Part of a small language model's weights: 4 heads of 64, normalized queries and keys.
Each number is 50 + 12 x the weight over its row's rms, rounded and kept within 0 to 99. Layers, rows and columns count from 0. The size before them is the row's rms in percent of the matrix's.

# up: layer 5 MLP up, 2048x512, rms 0.102, rows 143-169, columns 0-127
# down: layer 5 MLP down (transposed), 2048x512, rms 0.0921, rows 143-169, columns 0-127
up143 105:60 38 67 41 53 57 54 47 40 48 50 45 70 50 39 36 46 30 54 42 34 41 59 59 59 38 59 46 49 67 26 62 47 41 40 71 27 25 39 62 60 59 59 21 23 45 67 42 47 64 40 46 46 38 48 53 59 66 65 61 44 54 42 44 28 50 41 61 71 57 41 42 37 56 45 53 45 59 57 42 40 51 55 53 56 47 57 54 45 52 49 56 48 64 38 62 54 68 36 54 47 61 58 49 72 47 42 37 40 36 47 41 68 64 58 59 47 44 58 43 39 57 55 61 65 37 50 41
down143 107:62 60 40 38 54 67 67 52 52 45 28 58 58 52 41 36 64 49 47 59 37 44 49 36 49 45 65 34 56 48 54 55 77 44 61 45 40 75 25 40 68 68 43 48 40 46 50 87 41 47 52 60 42 21 36 61 39 53 50 58 33 49 57 59 41 63 33 44 61 28 64 69 47 60 41 60 60 56 40 55 48 68 45 44 47 44 59 52 52 61 29 46 63 55 77 49 51 64 58 50 58 39 61 50 58 33 49 65 58 60 44 57 49 51 51 40 54 53 54 65 66 45 37 37 36 47 42 40
up144 109:45 47 39 47 50 48 61 42 48 69 59 51 66 64 38 52 61 23 44 47 42 49 32 47 49 33 59 25 35 24 59 64 42 62 55 60 63 71 74 73 55 52 55 46 35 59 58 44 58 56 35 42 42 57 42 44 30 49 51 61 75 37 73 57 55 61 46 44 47 45 58 40 55 51 41 34 58 57 58 54 59 61 68 28 54 49 35 40 47 50 40 50 63 69 48 47 58 51 41 49 47 58 41 32 52 53 44 53 53 50 56 46 31 50 46 36 55 44 51 53 53 62 74 46 45 61 53 56
down144 101:58 56 43 53 31 50 51 72 55 16 60 38 49 57 39 72 58 59 59 55 48 52 58 52 55 43 56 30 49 48 67 48 73 64 61 46 50 64 55 57 45 52 72 43 58 50 37 35 50 53 40 51 36 46 56 45 19 52 69 54 40 84 43 46 52 40 54 45 27 36 53 64 50 27 68 48 42 47 64 49 64 35 47 59 62 64 45 43 55 43 37 49 60 52 62 52 57 55 59 47 56 66 55 42 37 53 37 72 47 59 61 41 44 56 36 68 38 58 65 50 51 66 63 39 54 60 50 73
up145 102:56 38 58 45 29 69 40 72 55 42 66 49 47 58 50 43 38 67 62 49 53 49 61 54 53 55 56 52 44 45 38 49 36 44 55 44 32 44 31 67 39 62 49 48 43 57 74 35 70 42 46 63 46 52 52 53 83 29 53 57 63 50 36 56 33 45 42 63 47 52 50 74 54 41 31 56 35 51 57 35 35 50 31 72 29 28 47 68 51 40 58 55 54 49 52 49 48 41 58 54 38 38 45 26 51 74 53 70 39 55 43 45 57 57 40 48 42 40 56 46 62 66 52 41 38 43 35 58
down145 103:50 31 55 48 34 59 29 57 64 71 67 54 45 40 37 36 49 62 49 54 56 52 58 48 78 34 60 57 63 39 68 55 63 58 60 43 60 39 45 51 38 59 55 51 50 49 68 32 43 30 44 53 50 55 66 65 62 61 48 43 48 55 63 53 18 76 54 60 37 45 44 54 58 33 34 45 58 31 48 43 32 40 32 41 30 32 64 59 42 65 45 40 60 50 46 32 56 35 65 56 46 57 40 39 42 43 59 72 61 39 67 22 63 64 51 63 67 48 54 61 55 74 43 27 57 48 44 64
up146 105:57 65 56 53 39 59 42 44 70 43 54 52 59 50 60 38 61 50 56 68 47 49 61 40 58 65 50 58 44 68 58 51 25 56 38 52 58 45 47 62 49 45 38 52 37 49 68 39 58 31 34 33 58 37 60 73 45 21 53 57 55 49 43 34 46 45 64 50 47 68 52 63 58 35 58 50 31 56 68 84 56 61 53 55 55 35 52 67 43 60 38 70 49 42 41 55 45 39 64 52 73 41 53 33 33 52 37 41 35 46 57 49 40 57 68 49 25 55 57 64 46 75 80 47 51 74 45 57
down146 103:51 49 52 26 44 61 57 46 64 50 44 51 54 62 51 49 43 45 45 72 27 70 66 73 47 57 41 59 58 56 74 52 48 65 70 40 52 55 35 56 54 64 50 56 48 60 53 63 39 28 47 72 33 28 47 45 61 52 64 60 72 56 28 41 30 52 53 69 42 58 53 52 53 48 39 54 49 61 50 42 34 64 55 32 60 45 36 64 65 53 46 46 68 59 37 58 55 76 49 37 60 36 65 64 60 38 67 72 54 50 26 43 60 48 53 59 47 40 48 52 48 43 63 60 54 51 52 32
up147 096:57 62 34 23 43 51 35 43 55 61 36 40 49 60 34 38 43 66 58 50 41 52 42 62 29 51 49 75 52 45 40 45 70 61 38 34 62 65 50 61 63 50 53 49 65 11 57 58 35 47 67 48 45 51 71 45 70 65 47 48 46 48 63 72 63 48 55 34 69 70 73 66 58 35 45 49 56 32 52 19 39 66 54 39 46 52 48 33 60 40 38 48 54 59 39 62 60 57 42 50 49 46 54 52 38 43 44 48 45 50 50 64 42 58 43 58 44 43 61 45 48 51 34 72 43 61 37 73
down147 098:48 69 40 28 49 58 64 61 66 33 36 57 38 71 57 39 63 47 58 33 45 74 58 50 41 48 47 74 59 50 65 43 50 39 36 52 64 16 39 31 78 50 54 69 56 39 51 63 35 64 74 62 39 40 45 37 72 41 62 32 48 40 67 56 44 32 36 74 68 57 53 63 41 46 33 45 42 47 33 08 58 72 42 55 44 45 48 37 42 49 39 52 48 52 38 46 60 38 54 43 42 47 61 59 48 36 59 49 60 54 45 52 59 60 33 64 42 40 59 43 51 45 26 46 72 62 37 61
up148 090:48 17 31 61 53 41 36 36 41 58 56 50 34 54 53 35 37 44 57 67 41 46 54 67 72 50 43 59 40 37 53 67 49 57 41 51 31 64 40 40 53 60 71 57 58 55 50 61 50 55 52 36 67 51 37 56 48 39 51 56 36 67 53 50 48 40 82 49 45 57 58 58 47 39 48 48 51 37 43 83 71 48 67 58 44 53 56 30 36 70 44 40 52 20 46 53 27 53 62 60 53 42 46 46 38 40 41 52 71 42 52 68 54 44 47 58 33 72 48 41 67 47 55 61 46 39 51 48
down148 091:48 65 52 43 48 57 43 43 35 57 59 35 51 48 37 37 67 73 35 70 58 67 72 37 41 56 48 75 59 53 54 39 42 47 50 67 36 48 50 53 55 44 49 58 50 66 53 69 45 62 59 41 38 50 37 35 50 52 40 28 54 50 68 38 38 33 58 52 45 64 64 52 30 39 39 53 44 61 43 50 39 49 36 39 39 26 53 63 72 52 50 51 60 70 56 57 52 46 61 64 66 43 35 46 48 62 52 46 54 45 44 52 43 40 42 39 37 36 42 57 53 46 45 25 45 96 47 43
up149 101:58 42 81 45 31 50 49 41 36 37 58 54 51 58 56 49 37 61 54 75 66 51 42 64 43 60 75 52 59 62 55 45 66 45 38 47 56 28 40 25 38 44 45 49 42 69 52 48 55 46 88 53 36 60 55 50 64 40 46 25 55 54 42 43 34 69 60 66 31 56 42 47 52 26 39 56 49 50 58 55 19 46 59 40 18 59 63 46 58 63 58 46 57 62 44 34 51 38 28 52 45 37 60 38 55 51 77 39 52 51 58 64 40 39 40 54 38 52 47 48 46 68 48 44 67 61 30 44
down149 102:48 58 57 56 40 38 31 44 55 47 53 56 46 38 73 52 45 57 47 34 61 53 57 56 50 57 53 56 78 46 40 43 40 55 49 48 47 44 38 58 46 67 75 51 42 59 26 64 60 70 65 46 60 37 65 40 62 80 52 42 47 31 45 37 46 59 56 44 61 25 60 65 26 61 57 48 55 46 72 30 56 26 54 42 25 64 55 38 62 55 45 74 39 39 43 40 55 55 28 58 48 60 47 50 45 28 57 55 47 52 52 70 26 63 38 78 27 48 29 54 48 45 50 43 68 75 60 50
up150 089:37 67 77 43 41 51 36 59 51 29 35 66 38 40 60 56 65 34 63 60 48 36 61 42 53 71 43 62 32 32 34 50 35 44 39 55 54 61 50 48 49 53 77 55 38 46 42 34 45 47 40 31 47 51 54 47 53 53 74 67 45 52 67 63 46 85 58 50 62 58 29 46 68 50 48 43 25 53 61 61 48 51 63 48 50 57 26 44 51 46 64 45 56 55 68 36 58 58 34 45 53 40 45 68 51 47 54 28 48 63 38 55 64 56 45 49 59 45 46 62 43 20 60 42 41 42 43 62
down150 098:80 65 42 80 39 22 56 63 47 49 64 59 67 41 44 57 41 60 60 44 58 57 52 77 51 42 58 58 38 55 60 40 61 54 52 32 46 45 52 47 69 52 56 60 47 47 53 68 55 53 56 61 39 55 50 51 31 48 52 42 45 64 35 44 53 43 45 47 44 63 56 63 66 48 50 47 61 88 48 50 87 52 51 63 46 65 60 58 40 61 48 33 34 43 45 43 48 39 37 56 36 47 53 52 38 33 54 54 46 47 48 59 42 46 66 43 29 57 49 60 60 65 56 44 57 61 42 40
up151 110:48 58 42 29 66 38 75 73 39 44 57 61 56 66 85 45 20 56 24 30 47 45 41 39 55 45 67 48 48 46 34 60 62 64 38 30 79 54 44 45 53 38 71 43 56 53 50 45 45 66 40 53 54 49 55 78 65 64 56 58 58 49 51 35 39 37 19 55 42 55 56 66 52 54 27 68 63 45 51 49 29 59 42 42 58 58 57 74 44 69 59 57 60 54 36 58 59 36 52 65 57 65 61 74 67 70 48 56 51 37 66 34 37 67 63 60 37 41 55 14 56 56 65 37 23 80 52 62
down151 105:31 50 43 56 61 41 75 39 54 52 66 63 59 58 56 64 51 69 33 36 50 52 41 66 46 28 71 69 43 56 49 63 64 32 33 40 51 48 44 65 55 64 59 39 47 54 58 60 64 60 58 30 53 38 58 40 83 41 67 75 71 50 26 26 32 52 34 52 68 31 43 35 46 44 43 69 46 35 58 45 39 59 48 43 47 63 26 74 47 51 43 50 45 54 40 56 37 44 23 53 48 56 52 38 47 50 61 69 56 32 61 50 54 70 34 62 58 53 43 32 72 49 84 47 52 40 60 55
up152 103:52 64 44 65 51 63 27 31 34 33 47 54 66 34 26 64 73 44 47 28 64 48 48 45 53 57 47 55 46 31 69 36 52 36 29 55 45 70 58 51 47 66 41 34 68 57 50 72 61 45 52 49 74 73 69 51 50 33 78 50 38 57 37 60 55 32 46 50 39 54 46 65 42 47 55 47 45 65 49 44 66 80 62 72 48 44 48 49 49 53 41 37 61 24 46 56 25 35 42 69 45 41 30 33 49 75 46 69 46 63 34 50 47 58 44 53 35 65 43 45 40 52 39 51 38 55 43 46
down152 103:60 59 29 46 52 55 38 21 52 41 47 51 43 43 43 60 50 32 48 33 78 85 65 61 37 53 31 51 42 43 68 48 61 60 28 49 59 65 40 45 57 52 32 55 53 40 49 20 38 30 65 63 63 57 57 43 46 37 51 56 49 67 51 63 43 51 40 33 41 60 41 44 59 54 49 57 49 62 33 55 78 70 69 34 45 44 30 37 75 68 39 66 42 64 44 66 53 60 61 80 46 38 37 36 64 64 44 60 47 51 51 54 74 43 36 40 33 63 70 55 53 50 54 16 58 39 45 52
up153 095:46 39 48 64 53 57 39 48 55 54 64 62 51 62 61 52 43 26 34 68 24 52 55 54 51 56 41 55 63 45 61 65 52 54 62 52 60 51 98 49 54 33 48 56 59 73 21 42 61 58 44 26 62 79 62 67 49 67 52 44 54 48 49 64 51 52 49 53 78 51 53 56 57 67 31 59 65 45 56 49 49 52 58 56 43 58 54 40 54 42 40 56 53 63 34 34 49 50 33 53 52 49 49 50 46 46 72 51 36 50 58 24 38 48 49 44 37 23 35 40 42 65 44 66 30 55 59 55
down153 096:46 74 46 56 50 57 47 58 38 52 37 49 75 54 47 56 56 48 35 38 62 57 47 57 45 58 61 52 60 61 42 68 40 66 51 42 46 59 45 43 53 47 52 42 50 56 80 41 62 46 29 56 64 54 45 56 49 52 49 49 32 56 43 77 26 50 50 65 39 57 35 48 49 53 46 54 44 54 41 51 30 67 40 50 48 58 56 73 53 72 61 40 18 40 43 39 65 49 41 43 32 31 47 66 49 34 61 65 35 54 51 29 26 48 76 45 62 40 55 51 56 43 48 71 58 47 69 30
up154 103:37 36 20 63 47 58 45 42 30 50 52 45 50 40 65 55 49 44 25 42 44 52 38 39 37 51 59 61 31 71 26 61 68 41 59 54 37 32 50 53 73 41 43 28 64 23 41 35 15 56 56 36 27 48 28 55 42 75 50 43 52 59 38 37 56 47 42 50 69 66 63 52 40 27 45 40 50 61 44 53 59 67 59 37 47 71 52 67 67 37 58 41 43 57 73 58 42 60 65 49 45 59 42 38 64 66 80 57 59 72 64 41 30 59 40 67 29 48 60 27 41 46 43 60 30 43 74 37
down154 101:41 48 62 57 50 40 73 31 30 45 64 48 33 43 30 44 66 49 37 71 23 43 51 44 68 51 48 37 51 65 43 64 72 52 53 40 40 51 60 43 53 39 37 34 56 55 45 64 49 43 62 62 72 58 52 35 32 64 49 82 62 51 18 58 33 54 44 53 21 40 73 41 59 60 62 73 45 67 47 41 49 54 44 24 51 35 48 43 44 39 64 45 55 66 48 54 56 52 59 36 28 59 51 64 50 58 55 80 41 71 45 62 72 55 52 19 61 42 52 56 67 57 31 38 45 45 46 43
up155 111:38 31 70 42 32 35 53 70 66 61 37 30 33 64 40 62 45 64 27 56 77 68 69 29 69 37 62 41 58 79 60 48 55 58 41 65 50 46 44 24 45 58 42 64 60 48 42 77 38 60 41 26 50 51 39 59 68 41 37 44 48 44 48 47 60 50 38 48 49 59 43 43 57 63 62 53 61 59 45 36 30 62 39 44 38 64 45 52 58 30 43 35 80 47 48 63 59 50 66 49 36 49 27 44 56 54 59 44 27 56 50 21 48 40 43 48 55 56 62 57 38 37 45 38 51 14 32 64
down155 110:62 43 58 35 55 53 45 52 48 45 56 25 23 44 72 70 37 43 59 56 25 43 38 31 54 52 58 21 49 63 31 38 55 51 35 51 22 57 55 64 45 30 52 54 25 64 51 49 45 56 54 36 42 59 40 71 47 51 25 63 15 50 39 50 55 42 37 67 56 63 44 33 53 43 34 56 56 53 20 46 46 41 57 43 45 54 56 53 40 39 47 39 41 63 51 50 75 50 37 23 54 59 44 56 38 60 77 34 46 43 54 33 47 56 45 47 56 50 49 38 73 43 52 53 39 47 28 45
up156 109:42 53 68 47 59 44 47 28 38 27 46 24 58 69 77 72 45 40 42 49 36 56 75 43 55 42 67 33 37 33 38 42 29 44 68 47 38 61 43 35 54 68 36 54 38 63 73 48 66 51 31 60 43 60 38 50 57 44 29 72 47 55 42 53 44 52 47 66 34 48 61 52 51 45 52 32 34 49 42 70 45 73 43 56 43 65 68 47 63 77 65 45 63 62 48 53 49 50 62 52 35 19 57 43 59 48 58 50 75 55 38 65 49 48 52 50 77 51 50 65 39 63 66 75 59 52 39 56
down156 106:48 56 59 37 44 46 38 36 48 45 62 68 61 45 61 44 61 64 56 31 59 58 36 47 57 45 55 43 59 42 53 52 47 66 72 48 54 66 60 24 55 49 61 60 64 44 47 51 56 55 36 49 43 31 56 54 57 60 28 41 71 30 62 37 31 45 75 49 21 56 64 59 39 46 52 60 63 51 48 50 37 44 40 56 39 53 32 32 72 51 36 49 40 48 57 57 22 37 60 55 39 59 53 36 46 39 62 51 60 45 44 42 37 37 50 34 57 33 56 64 58 46 43 48 34 68 50 53
up157 092:45 45 42 52 39 70 33 53 46 68 44 41 44 52 51 33 55 56 55 65 57 42 35 30 45 73 50 24 46 65 62 49 38 53 61 60 70 40 74 52 50 39 41 60 31 46 40 46 46 62 47 43 52 40 54 40 60 33 45 40 53 59 44 44 55 43 84 31 66 52 25 71 57 65 40 51 59 56 46 40 44 62 47 47 50 48 47 55 53 50 53 38 57 55 59 31 51 52 53 53 45 41 28 32 54 40 64 33 37 48 41 48 55 65 38 40 47 45 57 54 60 56 61 36 47 47 47 61
down157 095:50 65 40 46 57 72 17 40 61 41 55 42 49 45 52 45 72 43 65 64 41 53 65 58 65 56 79 47 53 48 41 55 64 52 41 58 48 49 52 62 51 45 59 55 41 44 54 36 44 39 47 52 52 55 30 51 60 33 68 43 52 53 48 40 44 51 57 64 40 58 41 46 75 51 51 45 45 53 63 65 66 82 75 58 67 51 41 49 64 42 56 47 54 43 64 54 43 52 42 24 78 63 52 53 67 60 53 49 45 41 52 45 33 46 58 53 52 76 49 49 62 52 38 58 59 57 36 61
up158 100:61 49 54 48 48 59 50 57 54 31 32 40 45 33 66 49 48 50 31 54 63 49 63 40 51 47 57 51 52 55 73 57 53 53 58 40 48 45 39 34 32 60 49 46 29 47 47 68 47 48 63 57 40 52 76 57 48 42 57 58 84 50 54 59 55 64 57 46 46 52 62 55 35 48 33 48 75 63 52 62 73 53 50 64 26 49 59 41 51 37 72 74 47 45 36 47 42 59 41 61 58 43 45 43 32 31 43 58 33 46 47 54 54 57 32 54 34 57 24 49 34 57 63 57 37 40 43 33
down158 103:66 31 64 56 62 37 70 48 53 21 55 50 65 59 52 42 51 51 58 51 62 31 47 45 48 47 46 42 25 65 47 48 79 42 46 73 25 38 47 56 44 57 56 38 49 38 39 33 51 59 55 69 58 30 41 35 42 63 56 17 80 53 41 48 42 62 73 62 34 51 35 77 40 32 36 64 73 39 32 48 69 63 56 51 51 45 27 50 40 26 40 46 50 75 42 57 45 65 46 37 68 43 65 57 36 47 42 52 51 63 48 53 46 59 37 61 23 54 53 59 56 53 50 50 37 30 26 45
up159 086:30 47 25 64 51 56 46 51 53 53 53 39 59 46 36 43 45 39 67 54 49 51 45 51 52 37 33 43 44 60 62 27 49 51 49 48 75 73 46 57 52 63 56 47 39 33 48 79 52 67 33 44 64 58 74 54 45 49 37 54 38 54 24 42 33 51 44 53 58 61 71 49 50 58 58 58 37 60 57 59 67 24 45 39 45 50 35 53 51 24 65 52 45 33 40 59 37 58 54 54 49 46 32 55 46 56 52 54 68 47 67 42 73 37 57 38 71 55 31 41 41 45 59 68 42 52 52 44
down159 094:40 75 36 75 43 27 43 20 23 56 67 31 33 45 50 79 73 66 73 57 47 39 64 46 62 71 41 47 58 50 50 48 26 57 37 52 51 28 39 49 47 29 27 42 47 48 43 51 39 57 40 60 58 41 43 63 29 51 75 54 43 35 40 37 26 59 65 39 46 22 59 65 53 28 49 52 36 38 36 42 60 69 51 48 45 36 57 50 43 60 69 63 41 55 54 42 53 29 49 62 60 55 53 43 75 45 52 34 45 42 54 32 35 36 51 51 67 45 44 43 54 53 55 31 38 34 55 44
up160 096:66 39 66 59 51 64 61 57 55 67 59 52 53 55 36 45 45 58 71 61 62 50 40 57 43 62 29 41 53 52 56 37 53 70 58 41 38 41 41 58 33 65 49 42 53 55 35 36 31 47 40 48 77 62 45 45 55 43 49 36 52 25 43 28 57 35 53 40 63 44 48 56 62 43 68 51 53 69 54 41 51 49 20 56 49 46 79 40 46 60 58 56 35 55 60 51 35 34 49 60 53 31 53 61 42 78 73 58 54 58 60 42 66 68 35 47 52 31 53 59 57 54 53 39 61 62 47 57
down160 091:46 64 39 54 39 59 60 38 39 47 52 52 40 35 31 53 40 54 57 52 36 73 59 44 54 59 43 41 49 57 54 44 52 46 56 55 49 60 48 48 64 47 42 33 43 66 51 57 30 48 44 44 48 36 53 43 57 31 53 44 20 48 59 58 51 50 43 64 54 72 75 27 54 50 77 37 49 52 55 51 51 45 16 62 57 48 53 30 54 46 61 64 35 31 43 51 55 46 22 49 58 49 41 50 51 53 50 54 38 73 66 33 42 73 49 51 39 59 50 45 79 44 54 53 52 54 53 65
up161 106:57 45 39 46 54 48 69 51 35 51 44 38 50 40 51 36 61 55 61 49 38 52 52 61 33 85 61 31 44 67 69 84 48 55 58 44 74 54 50 52 49 56 72 50 36 37 57 68 48 58 36 58 36 71 43 43 41 46 57 54 70 57 36 42 54 53 54 55 36 54 37 57 44 46 42 53 45 45 80 57 75 65 32 44 32 32 28 61 44 37 59 42 60 44 69 48 53 33 27 62 52 52 32 53 54 22 39 29 69 54 60 49 34 53 45 58 49 54 61 45 45 58 65 67 54 35 80 56
down161 102:33 26 40 64 36 41 48 49 65 44 59 45 44 42 56 50 47 68 44 63 50 58 58 51 41 60 48 28 59 52 20 63 62 53 79 62 64 39 48 32 39 57 55 54 53 62 69 57 42 30 43 51 55 60 51 54 43 58 49 61 55 60 46 79 38 52 43 43 64 55 50 46 46 62 47 49 44 57 63 52 77 64 38 52 52 46 35 74 46 40 28 54 59 19 68 39 57 61 24 82 42 60 67 41 55 51 47 50 50 66 38 37 50 66 52 28 39 97 66 58 40 62 57 48 47 42 58 58
up162 042:63 54 39 39 37 48 47 44 28 48 46 47 66 46 47 55 54 44 47 47 31 61 61 60 61 54 46 35 63 43 35 44 48 60 28 40 59 40 42 44 39 40 51 67 34 64 57 52 38 53 57 48 61 52 58 60 51 16 53 56 38 46 66 53 68 47 57 72 47 55 61 44 29 48 52 62 69 49 61 53 56 51 44 57 46 87 59 59 41 55 38 59 44 54 11 50 45 73 38 75 49 34 48 74 48 45 44 53 45 55 35 38 62 50 38 48 32 37 45 43 45 37 50 78 49 77 47 56
down162 020:34 41 49 38 62 43 69 47 50 52 66 46 41 52 64 39 61 55 50 57 45 53 59 41 68 63 48 60 48 53 48 68 57 55 59 49 58 35 41 50 33 71 53 61 64 63 25 46 57 49 49 58 69 61 46 53 42 39 42 69 25 55 61 59 41 48 60 45 33 54 36 59 44 68 69 40 30 44 80 60 59 63 58 38 44 47 65 54 72 37 43 60 51 51 35 41 50 42 59 43 42 32 61 36 55 50 16 40 51 56 57 45 42 48 60 54 47 53 41 55 46 51 38 51 67 57 23 37
up163 100:48 37 58 66 44 78 51 56 28 57 33 74 46 34 46 44 68 39 50 55 37 52 68 35 66 58 53 41 71 44 47 57 66 52 64 61 60 57 39 47 61 59 41 66 48 50 49 37 74 49 57 47 52 31 64 71 47 61 48 63 38 64 60 44 54 39 55 45 63 50 87 58 43 67 35 55 41 45 41 55 42 63 50 61 34 49 40 60 55 30 32 52 36 49 35 38 54 65 46 52 60 54 38 39 43 42 57 55 56 40 44 60 80 35 53 21 45 27 60 54 53 41 82 52 75 50 54 53
down163 100:41 55 45 43 62 43 64 61 64 54 55 36 60 54 40 58 39 66 49 44 32 30 40 47 56 70 61 61 67 59 37 34 58 49 59 50 64 44 62 65 48 52 51 41 40 72 41 38 55 45 55 53 64 73 42 49 33 58 44 48 33 22 50 48 43 60 51 34 63 57 60 47 52 69 35 43 48 28 73 47 37 48 65 66 35 46 67 51 55 35 42 27 56 45 46 32 51 47 42 73 52 39 68 53 42 56 66 54 63 50 51 53 62 41 48 49 71 40 39 67 41 72 74 36 38 52 57 42
up164 109:48 50 48 41 63 45 10 39 42 55 33 45 37 53 53 60 51 34 47 43 37 46 40 50 64 46 56 23 30 60 34 75 47 76 36 49 40 44 37 38 36 52 65 54 36 52 52 48 50 48 45 46 52 54 53 38 58 54 49 64 56 66 50 43 55 68 40 64 43 46 68 45 55 45 36 68 59 52 39 18 53 57 61 56 54 49 54 41 44 37 60 48 41 31 40 68 65 50 46 58 41 50 62 62 60 64 50 55 37 57 46 68 34 34 51 58 51 48 48 45 56 24 59 62 57 47 33 62
down164 105:57 46 56 46 49 47 22 73 32 39 38 29 61 29 50 62 40 41 44 44 43 46 64 58 38 44 51 56 56 53 61 54 54 50 66 42 47 50 26 47 51 27 39 58 50 42 60 65 63 37 49 46 37 35 48 28 33 46 43 58 47 55 50 62 50 49 46 37 44 37 49 51 71 71 34 67 74 42 37 32 52 52 47 64 60 45 50 57 48 46 49 39 53 49 71 54 74 50 52 71 56 44 63 53 53 52 53 36 40 45 29 46 40 26 33 46 50 42 64 57 44 28 29 36 76 75 31 59
up165 102:52 34 46 53 56 49 47 59 55 21 27 36 58 43 59 54 60 56 50 37 60 27 36 62 62 53 51 56 55 47 64 51 61 54 52 60 54 61 44 61 54 66 61 44 43 49 52 28 44 50 35 65 61 40 65 61 40 40 52 61 53 52 63 68 57 58 44 40 66 40 40 64 31 72 40 50 54 60 75 29 51 28 56 45 78 48 50 32 57 77 59 42 59 64 59 38 62 61 52 56 54 59 33 51 38 55 73 50 50 54 45 68 52 37 50 75 29 61 33 47 44 64 32 59 36 63 51 63
down165 097:30 39 57 37 65 58 62 68 43 43 43 59 65 44 55 56 63 46 35 42 40 17 54 52 50 58 63 47 90 33 36 38 63 41 55 55 56 71 39 69 37 43 51 49 34 42 35 32 62 45 34 54 40 57 43 66 48 50 69 50 64 49 54 70 43 36 66 63 63 49 63 44 47 53 26 35 66 59 50 66 77 32 66 43 61 62 62 58 53 70 45 42 40 48 42 69 50 71 53 35 74 39 45 47 27 43 47 58 49 27 40 46 64 56 57 60 29 53 42 31 60 40 52 63 66 39 49 51
up166 081:40 65 54 36 31 58 51 38 58 53 39 59 31 61 48 44 47 54 32 61 45 63 44 50 73 54 50 51 41 31 66 37 62 32 71 32 46 47 54 68 46 68 55 40 37 68 43 75 33 50 64 73 64 51 37 57 58 49 54 42 52 49 60 56 52 50 44 30 48 42 39 44 50 51 60 41 42 16 51 55 44 29 52 57 33 21 33 50 57 32 27 42 62 57 50 64 51 47 51 54 47 65 44 55 47 56 54 46 35 21 39 27 36 53 34 59 49 42 38 54 47 46 76 48 47 67 55 45
down166 080:51 44 33 53 53 64 19 48 38 55 51 60 43 62 66 33 49 37 44 57 39 41 48 32 47 70 47 55 64 37 49 67 57 45 50 50 54 49 38 74 37 36 40 57 46 52 26 67 68 45 61 52 45 52 57 41 54 44 47 60 53 47 53 48 24 47 50 45 47 42 41 48 40 63 48 50 57 68 35 43 50 52 55 47 49 72 37 54 60 49 46 61 39 41 49 68 50 43 36 23 55 38 49 54 76 59 77 61 63 44 62 47 35 51 24 56 49 68 39 38 59 51 51 47 53 62 54 53
up167 100:49 35 39 59 57 71 37 64 47 44 32 38 54 21 62 77 32 40 67 65 57 51 43 59 62 47 43 30 41 66 47 57 42 39 48 37 59 64 61 41 51 44 43 65 51 42 13 40 44 61 52 53 76 25 52 45 51 35 66 32 55 56 34 38 60 32 29 58 48 60 56 79 50 63 56 53 37 46 55 72 53 42 71 46 57 51 28 35 40 63 58 49 41 52 68 56 58 33 49 54 42 45 41 26 69 62 33 61 63 35 48 45 59 42 47 61 57 45 58 37 63 64 33 40 37 50 38 50
down167 097:73 35 48 56 47 44 64 43 49 50 52 55 54 35 66 40 49 42 78 48 54 40 47 43 47 36 40 64 29 28 62 70 57 44 29 32 31 41 42 65 36 51 49 45 45 52 44 66 58 60 56 43 49 48 57 46 65 69 40 67 52 49 64 44 37 65 58 41 84 62 31 28 61 31 38 53 37 66 68 29 40 28 60 55 55 69 44 69 58 52 63 57 67 30 46 30 50 39 54 73 56 34 45 50 73 56 54 41 69 31 57 45 76 60 42 54 54 69 40 57 56 58 51 51 48 66 60 63
up168 102:30 45 71 31 56 46 31 41 52 47 44 55 38 60 64 45 60 53 47 24 50 50 49 52 50 24 47 44 35 31 72 52 43 47 55 54 69 49 51 59 40 55 47 38 60 43 68 72 45 68 50 53 41 52 40 48 48 44 57 50 63 50 56 43 52 53 63 71 40 70 50 47 57 50 43 60 42 38 61 52 56 52 37 47 47 46 72 71 58 67 58 54 43 43 32 46 54 51 53 55 59 43 39 38 53 31 54 63 39 50 79 47 34 49 46 52 44 41 34 63 59 57 50 62 54 52 60 44
down168 103:35 60 41 37 47 52 35 71 42 53 47 43 38 79 55 45 43 77 48 33 49 58 50 38 23 33 60 36 58 53 39 42 61 66 57 53 62 34 45 37 40 59 52 38 55 37 49 65 57 58 47 50 44 74 45 42 43 52 25 42 52 50 61 65 39 39 59 58 30 60 37 59 52 44 63 48 58 37 50 65 33 65 33 41 40 59 47 61 58 52 58 62 55 48 26 45 80 65 57 43 50 61 50 34 48 30 61 75 61 55 44 46 68 45 42 63 32 54 68 86 34 68 51 52 65 57 45 32
up169 111:64 38 56 66 45 54 69 36 44 64 49 75 57 61 34 40 57 67 50 40 55 45 60 56 53 52 69 50 34 63 54 63 48 49 39 44 54 19 60 46 50 74 48 44 61 67 54 55 65 58 45 56 67 28 56 57 67 52 70 60 40 63 57 64 60 61 53 50 46 34 64 60 75 54 73 39 35 36 60 39 75 57 37 54 60 47 34 40 36 72 54 37 33 38 40 65 55 42 64 59 55 52 50 40 55 36 44 66 58 55 55 76 45 62 47 59 57 62 56 47 26 47 19 54 38 64 25 49
down169 107:42 53 59 64 39 50 49 31 71 35 60 44 57 61 50 50 38 66 69 25 60 30 55 53 36 40 48 63 42 45 44 51 51 54 29 18 52 39 45 69 67 55 56 37 43 50 58 56 38 38 37 50 61 43 37 43 60 49 45 42 30 42 61 64 54 53 42 50 47 60 58 41 49 40 44 60 59 52 57 43 72 62 51 73 59 49 47 51 31 48 56 34 45 47 54 41 45 64 73 58 54 56 43 59 35 61 61 38 18 55 43 45 55 57 20 53 57 72 44 46 62 59 64 64 30 50 29 63